config = dict(
    n_layer=9,
    d_model=384,
    n_head=4,
    n_kv_head=4,
    head_dim=64,
    d_mlp=896,
    vocab_size=18037,
    activation='swiglu',
    norm='rmsnorm',
    norm_place='pre',
    norm_eps=1e-06,
    positions='rope',
    rope_base=14300.0,
    rope_fraction=1.0,
    qk_norm=False,
    attn_scale=0.125,
    bias='none',
    tie_embeddings=False,
    parallel_block=False,
    init='orth',
    init_std_qkv=0.0148,
    init_std_o=0.0035,
    init_std_up=0.0148,
    init_std_down=0.0035,
    optimizer='soap_variant',
    lr=0.00463,
    lr_mult_o=1.41,
    beta1=0.95,
    beta2=0.95,
    lr_head=0.00792,
    grad_clip=0.5,
    warmup_steps=200,
    schedule='cos',
    final_lr_fraction=0.03,
    batch_tokens=262144,
    seq_len=1024,
    doc_mask=True,
    train_tokens=1296000000,
    steps=4944,
    dataset='wikipedia_en',
)
Each number is 50 + 15 x the weight over the matrix's rms, rounded and kept within 0 to 99. Layers, rows and columns count from 0.

# layer 2 MLP gate, 896x384, rms 0.152, rows 420-428, columns 0-127
50 96 63 67 35 39 40 61 34 51 25 63 61 77 41 41 40 76 65 71 37 41 45 18 49 36 48 48 44 37 59 69 66 57 57 62 69 48 34 66 35 63 61 69 72 58 54 48 43 58 53 50 31 66 33 32 84 58 49 34 40 37 99 62 61 54 44 64 80 70 53 45 36 47 75 40 41 55 59 67 45 39 39 69 60 55 26 41 64 35 59 35 46 55 43 50 50 40 81 37 51 65 38 59 57 35 45 39 58 58 44 61 24 72 47 45 38 58 60 76 65 47 99 49 60 49 22 41
58 66 40 48 56 33 74 53 49 48 52 13 57 23 48 58 51 72 52 56 40 56 45 40 63 59 57 56 33 49 34 63 27 24 80 58 46 57 52 53 46 35 25 53 64 45 32 51 61 48 53 59 40 52 56 54 24 39 40 90 51 64 68 73 64 33 37 62 32 53 62 42 59 49 58 49 49 42 44 41 34 44 48 30 24 42 55 65 55 60 40 61 57 48 54 70 61 28 57 62 70 70 36 35 54 78 39 54 44 18 54 43 34 55 38 35 63 64 50 50 63 33 62 73 32 47 49 43
27 27 54 44 44 57 32 40 57 31 46 49 49 67 45 24 61 57 48 46 45 53 50 54 50 31 53 63 36 53 29 39 64 57 60 52 43 51 51 20 53 63 68 45 43 41 62 34 33 34 50 48 45 70 50 36 59 65 31 28 51 31 72 54 49 47 53 54 56 35 49 45 30 56 83 37 70 62 63 39 62 38 56 80 20 57 64 38 47 25 50 70 40 42 75 34 56 39 49 71 44 68 51 37 47 62 43 46 60 56 41 47 25 68 41 55 81 50 62 37 50 46 45 53 46 54 63 47
55 53 30 56 57 32 51 33 53 37 48 33 61 68 55 39 63 46 61 51 55 35 23 42 37 69 37 25 33 63 42 49 50 50 19 55 43 43 54 73 36 40 38 51 50 82 38 46 66 70 41 72 32 44 42 45 33 37 41 60 85 89 42 26 54 56 35 74 55 44 46 65 41 52 75 57 59 56 23 14 69 55 29 40 34 38 57 42 33 32 24 22 56 56 52 75 41 36 57 47 57 50 46 40 61 72 40 47 51 45 46 47 59 55 46 53 41 55 29 48 53 42 54 39 36 62 39 56
57 61 54 55 49 62 87 55 54 71 27 53 54 55 68 73 35 43 39 41 67 51 32 46 41 40 43 46 45 63 32 57 44 40 49 37 89 62 35 49 68 47 60 75 38 43 59 57 51 78 71 70 32 51 53 35 47 58 30 22 52 44 54 36 48 63 43 24 56 32 36 64 37 53 51 66 49 43 59 45 31 12 44 56 69 58 59 48 31 56 39 32 41 54 63 29 65 61 44 49 45 64 50 77 71 55 48 53 24 40 54 50 32 58 77 56 38 43 59 44 41 30 21 42 82 50 52 68
63 72 53 70 46 22 40 52 28 55 44 57 71 53 65 39 60 55 37 75 65 47 46 50 47 55 74 42 41 46 40 46 41 44 40 56 59 28 49 66 70 52 17 41 31 49 52 64 82 55 53 43 73 36 41 67 54 64 75 40 74 61 60 39 52 25 37 32 60 65 46 69 58 53 35 36 51 56 35 41 42 57 49 36 44 59 33 66 61 47 68 87 51 50 27 39 50 28 49 56 55 39 54 46 43 53 58 33 40 53 67 56 62 36 46 58 42 43 56 45 71 61 39 65 58 66 31 42
56 58 60 79 29 70 56 81 73 50 51 06 54 43 57 36 65 25 32 46 59 64 51 83 55 48 47 63 58 69 27 31 41 72 42 44 30 37 65 64 45 31 60 50 40 46 17 39 63 71 46 55 69 34 43 64 21 85 40 51 52 46 31 72 40 42 38 39 53 54 44 31 49 61 60 36 47 58 57 57 54 60 21 53 52 65 45 78 36 23 45 46 60 57 44 36 21 55 28 56 33 54 58 33 21 76 56 65 52 36 59 24 46 60 61 47 75 41 53 34 41 40 65 71 14 46 42 61
57 53 48 36 31 46 62 60 53 57 37 42 88 42 52 49 68 25 43 84 67 48 52 25 36 99 55 64 50 46 67 59 94 70 54 55 54 64 64 47 34 54 38 66 31 30 41 48 46 37 56 65 38 40 46 42 59 48 50 44 58 58 59 42 56 41 38 36 24 91 53 29 41 49 79 25 56 34 45 42 53 65 78 56 56 51 68 34 43 59 55 67 43 25 22 35 49 58 56 34 50 52 51 70 43 62 36 57 74 34 58 37 57 51 76 31 64 40 54 44 62 59 51 35 54 65 48 27
47 77 42 10 10 43 44 78 60 77 17 64 87 79 49 54 32 50 75 58 76 08 54 45 33 57 45 81 40 58 59 82 64 50 57 33 18 52 49 23 70 76 56 43 80 45 39 53 32 60 48 37 24 36 60 50 66 30 64 24 65 49 46 44 47 38 38 40 30 39 52 59 51 66 46 57 40 57 54 68 23 48 77 16 39 98 55 36 42 49 57 24 62 81 70 73 67 39 44 61 27 50 30 58 08 28 72 59 47 41 54 08 54 22 49 38 73 42 46 53 57 55 77 49 74 61 56 49
# layer 2 MLP up, 896x384, rms 0.153, rows 420-428, columns 0-127
47 28 61 53 62 62 58 55 50 55 27 78 66 34 72 42 59 42 67 25 54 66 55 40 44 05 52 21 53 58 74 59 45 70 24 67 64 41 46 35 60 43 36 46 41 67 38 61 40 48 48 37 40 35 63 35 53 58 55 41 55 52 52 73 65 73 81 65 21 35 52 52 60 62 49 41 29 24 46 59 28 37 49 70 39 70 66 46 56 42 49 47 61 50 62 42 40 48 62 44 46 39 53 41 55 63 51 67 64 47 12 39 76 48 65 64 34 52 61 63 50 44 43 50 51 33 42 45
52 52 35 33 57 55 57 59 27 39 53 27 68 38 38 59 33 38 67 43 68 56 57 38 57 53 45 88 40 67 56 39 32 26 46 34 42 57 45 49 67 53 33 49 54 40 58 55 57 60 32 45 55 53 51 64 27 40 43 42 31 51 47 66 64 24 41 33 27 56 52 29 57 36 48 54 60 46 55 67 54 34 49 46 65 42 68 63 47 52 11 41 90 70 54 57 57 60 30 39 43 55 26 40 50 74 24 42 38 22 65 53 51 34 44 66 64 44 31 56 50 58 61 60 49 40 31 40
66 37 31 32 30 94 92 62 50 44 53 13 57 52 53 59 08 32 29 44 48 87 38 67 67 55 48 68 65 49 28 53 38 47 49 70 52 63 47 72 46 56 49 61 48 18 20 33 70 47 57 39 60 27 70 39 50 41 55 50 33 51 27 50 37 20 39 37 48 65 34 61 75 34 42 63 48 68 78 35 67 35 59 34 56 43 67 42 40 51 26 42 73 59 63 36 46 44 45 45 64 55 49 70 48 55 61 27 53 44 51 54 53 29 41 68 36 57 39 49 43 72 45 58 46 84 29 60
56 43 51 50 40 35 63 80 54 72 51 53 30 34 37 73 75 49 71 39 41 49 43 52 56 53 70 45 50 52 51 15 39 46 54 62 73 31 42 43 65 59 46 51 48 51 53 38 67 45 44 55 71 17 60 64 60 62 53 61 44 38 44 58 75 33 45 45 47 55 56 53 54 43 38 51 62 76 72 36 65 57 46 52 40 64 59 63 64 35 45 49 69 58 50 28 43 56 23 53 65 69 81 58 58 28 66 60 38 49 85 34 35 66 66 34 34 64 53 60 62 39 88 63 50 65 27 43
44 50 45 50 47 55 56 67 52 55 43 73 47 31 54 56 28 37 43 46 74 52 50 60 41 62 45 51 57 41 62 34 56 37 61 84 38 48 31 51 61 43 68 55 41 65 47 56 28 64 50 87 53 69 53 39 36 37 47 30 53 46 54 35 35 65 30 61 48 25 50 88 68 32 27 35 54 43 25 65 49 49 43 62 81 47 47 34 30 44 57 09 51 47 46 34 40 63 52 45 52 53 64 65 46 35 46 31 51 39 56 44 56 67 62 66 63 42 62 44 32 41 42 69 53 38 34 67
46 36 60 33 40 63 30 12 58 53 74 44 36 39 38 51 61 42 66 32 61 67 45 46 63 55 36 52 61 41 64 51 49 46 32 55 36 43 58 63 37 48 46 51 55 47 48 45 41 56 27 21 49 75 45 31 60 52 19 39 22 42 71 68 45 48 56 62 47 57 62 47 55 39 67 44 72 16 57 44 67 31 28 43 76 55 39 53 48 60 51 48 48 60 60 59 64 56 63 44 49 71 59 42 67 67 46 85 38 37 49 35 48 59 37 55 63 50 37 59 38 57 51 37 60 36 55 68
39 56 26 62 34 29 27 82 32 58 62 71 60 65 35 53 51 60 43 08 60 45 59 63 43 40 46 62 34 52 44 60 45 70 24 50 50 65 58 69 61 42 13 26 44 73 43 68 37 47 58 71 59 44 50 20 54 55 39 69 53 70 38 59 53 38 27 47 46 31 51 60 43 50 53 38 56 58 52 31 34 35 71 35 49 47 58 58 59 63 60 79 59 18 63 32 26 59 28 59 38 70 41 56 14 42 62 56 58 58 67 55 62 19 64 36 51 41 65 77 51 60 27 44 51 54 51 72
56 46 60 45 61 44 42 47 76 37 55 64 65 52 43 53 54 39 47 33 31 54 41 75 73 22 30 47 45 39 61 37 40 73 56 59 58 63 56 21 34 42 38 38 60 32 27 34 51 67 51 72 29 49 47 40 56 69 57 56 48 44 63 72 40 33 73 44 76 45 22 55 59 47 39 37 24 67 55 75 59 35 55 72 45 44 55 39 48 75 23 71 33 47 61 62 97 61 34 68 46 60 44 40 60 68 19 76 57 68 21 70 34 67 50 45 52 28 59 53 57 42 66 37 46 76 36 61
74 28 40 46 65 31 84 54 21 55 52 70 16 16 29 66 58 12 81 51 41 52 33 39 42 50 76 51 69 50 73 54 79 86 33 51 50 40 58 46 30 71 39 39 29 38 44 40 59 57 33 46 24 49 75 58 71 73 72 44 46 69 60 39 70 62 44 70 64 61 49 49 60 65 44 39 38 63 49 34 48 72 68 58 53 79 64 51 60 42 66 53 53 24 45 27 62 59 70 37 47 54 38 56 63 43 40 75 31 53 57 50 62 65 52 38 19 57 63 57 27 50 47 53 40 39 68 47
# layer 2 MLP down (transposed), 896x384, rms 0.146, rows 420-427, columns 0-127
20 64 64 50 76 60 56 66 71 57 75 39 45 87 52 65 37 31 25 38 54 30 40 57 48 63 50 18 29 73 15 61 28 54 30 35 42 37 40 80 38 42 34 92 48 45 64 83 42 32 46 54 82 47 64 56 55 63 75 54 50 39 78 38 60 50 42 80 37 61 59 65 38 45 37 65 33 32 89 63 43 49 39 52 64 69 49 43 52 41 78 66 43 84 58 75 65 74 80 50 52 62 44 35 47 74 32 42 45 40 56 81 61 46 65 59 82 83 37 33 32 48 34 52 47 39 52 60
47 28 57 64 42 67 42 72 73 31 60 49 80 20 71 50 45 24 24 99 38 20 67 52 36 42 73 47 39 71 68 37 46 57 88 47 36 17 70 57 66 59 55 53 47 52 53 42 48 39 51 15 24 29 47 63 41 60 43 40 48 37 56 60 28 30 61 54 41 38 47 55 51 65 54 35 55 53 15 40 65 67 55 60 63 37 76 43 20 56 72 52 43 66 31 51 55 63 23 34 43 63 49 51 63 27 65 57 61 49 53 49 60 75 50 72 24 42 62 44 59 69 28 55 59 65 76 76
47 54 60 53 56 47 35 76 67 51 30 35 26 63 57 50 44 37 55 60 46 36 72 63 40 76 52 65 27 41 72 50 48 46 54 38 47 55 59 61 50 43 65 33 42 35 48 47 45 59 55 58 56 47 37 45 50 54 47 54 53 26 53 70 82 64 38 48 29 43 65 60 38 46 69 63 70 31 60 48 60 45 43 36 62 59 46 28 35 52 35 55 34 29 37 58 61 63 62 51 57 46 74 44 90 42 44 67 63 67 37 40 38 75 37 38 73 71 59 64 36 28 33 61 27 09 82 58
75 61 44 24 65 48 68 40 65 65 65 44 42 35 62 56 54 64 75 44 08 50 50 30 43 65 51 61 47 50 27 73 51 43 36 54 57 32 45 58 71 57 48 63 36 68 65 48 47 28 67 32 48 51 57 66 51 64 53 54 30 27 70 55 47 58 46 73 58 67 70 68 53 58 29 50 32 66 66 47 74 41 22 53 34 23 47 72 38 55 52 71 46 49 49 23 44 75 54 64 56 52 39 61 47 29 69 59 39 48 44 23 56 49 19 58 35 59 45 72 49 39 55 80 74 04 48 50
50 42 25 52 54 50 63 43 51 48 57 29 44 38 36 55 49 55 51 72 62 48 73 59 42 54 56 54 50 61 29 33 61 34 81 37 48 52 52 47 45 42 12 40 42 55 47 77 35 52 09 27 68 55 59 49 53 50 73 46 56 60 53 75 23 43 44 58 68 57 39 45 47 50 53 42 42 30 33 36 83 64 49 49 69 49 55 47 36 58 37 94 63 57 45 39 47 43 54 44 58 56 53 32 49 31 40 41 44 32 31 40 29 56 36 40 58 53 67 40 53 41 39 42 58 51 44 75
29 34 36 52 69 56 25 46 54 50 51 50 68 49 43 66 73 48 58 42 57 60 52 22 48 40 43 41 28 28 57 51 39 55 57 43 47 62 53 44 40 15 62 45 54 53 54 54 55 62 45 42 20 45 54 48 56 52 45 53 56 49 50 30 65 62 50 67 65 31 53 60 46 62 75 32 44 30 54 73 63 42 39 44 38 51 35 32 39 43 32 55 66 66 67 40 52 39 56 20 56 43 61 48 39 54 45 85 43 35 62 40 73 61 46 56 53 49 28 38 35 48 36 55 71 66 60 30
33 48 47 94 41 13 41 53 43 50 52 34 69 66 46 46 22 36 24 43 44 47 70 54 47 41 51 48 25 34 77 32 67 37 48 47 55 48 37 73 41 57 40 61 38 70 37 58 44 33 43 62 54 44 56 54 65 72 72 86 69 57 40 55 39 74 18 84 44 60 61 57 37 54 60 41 65 48 54 49 54 60 62 61 51 10 58 76 38 56 56 57 39 26 41 51 26 54 30 34 28 51 48 66 46 43 22 53 67 41 68 44 55 41 54 62 85 48 70 72 34 43 41 62 29 53 29 60
46 48 57 55 76 61 40 43 33 43 46 52 59 47 59 55 49 83 58 39 78 29 47 36 59 20 52 78 42 39 77 15 43 45 51 60 47 58 62 52 31 51 42 56 50 73 37 37 51 36 47 61 31 47 03 61 51 35 30 46 23 44 58 48 66 65 44 59 32 52 66 45 40 37 39 30 59 63 72 51 78 29 62 56 72 53 59 35 38 61 65 37 53 31 45 32 25 20 69 22 50 60 46 77 40 57 64 60 36 43 54 74 41 14 38 67 56 61 37 43 61 41 40 69 55 76 58 46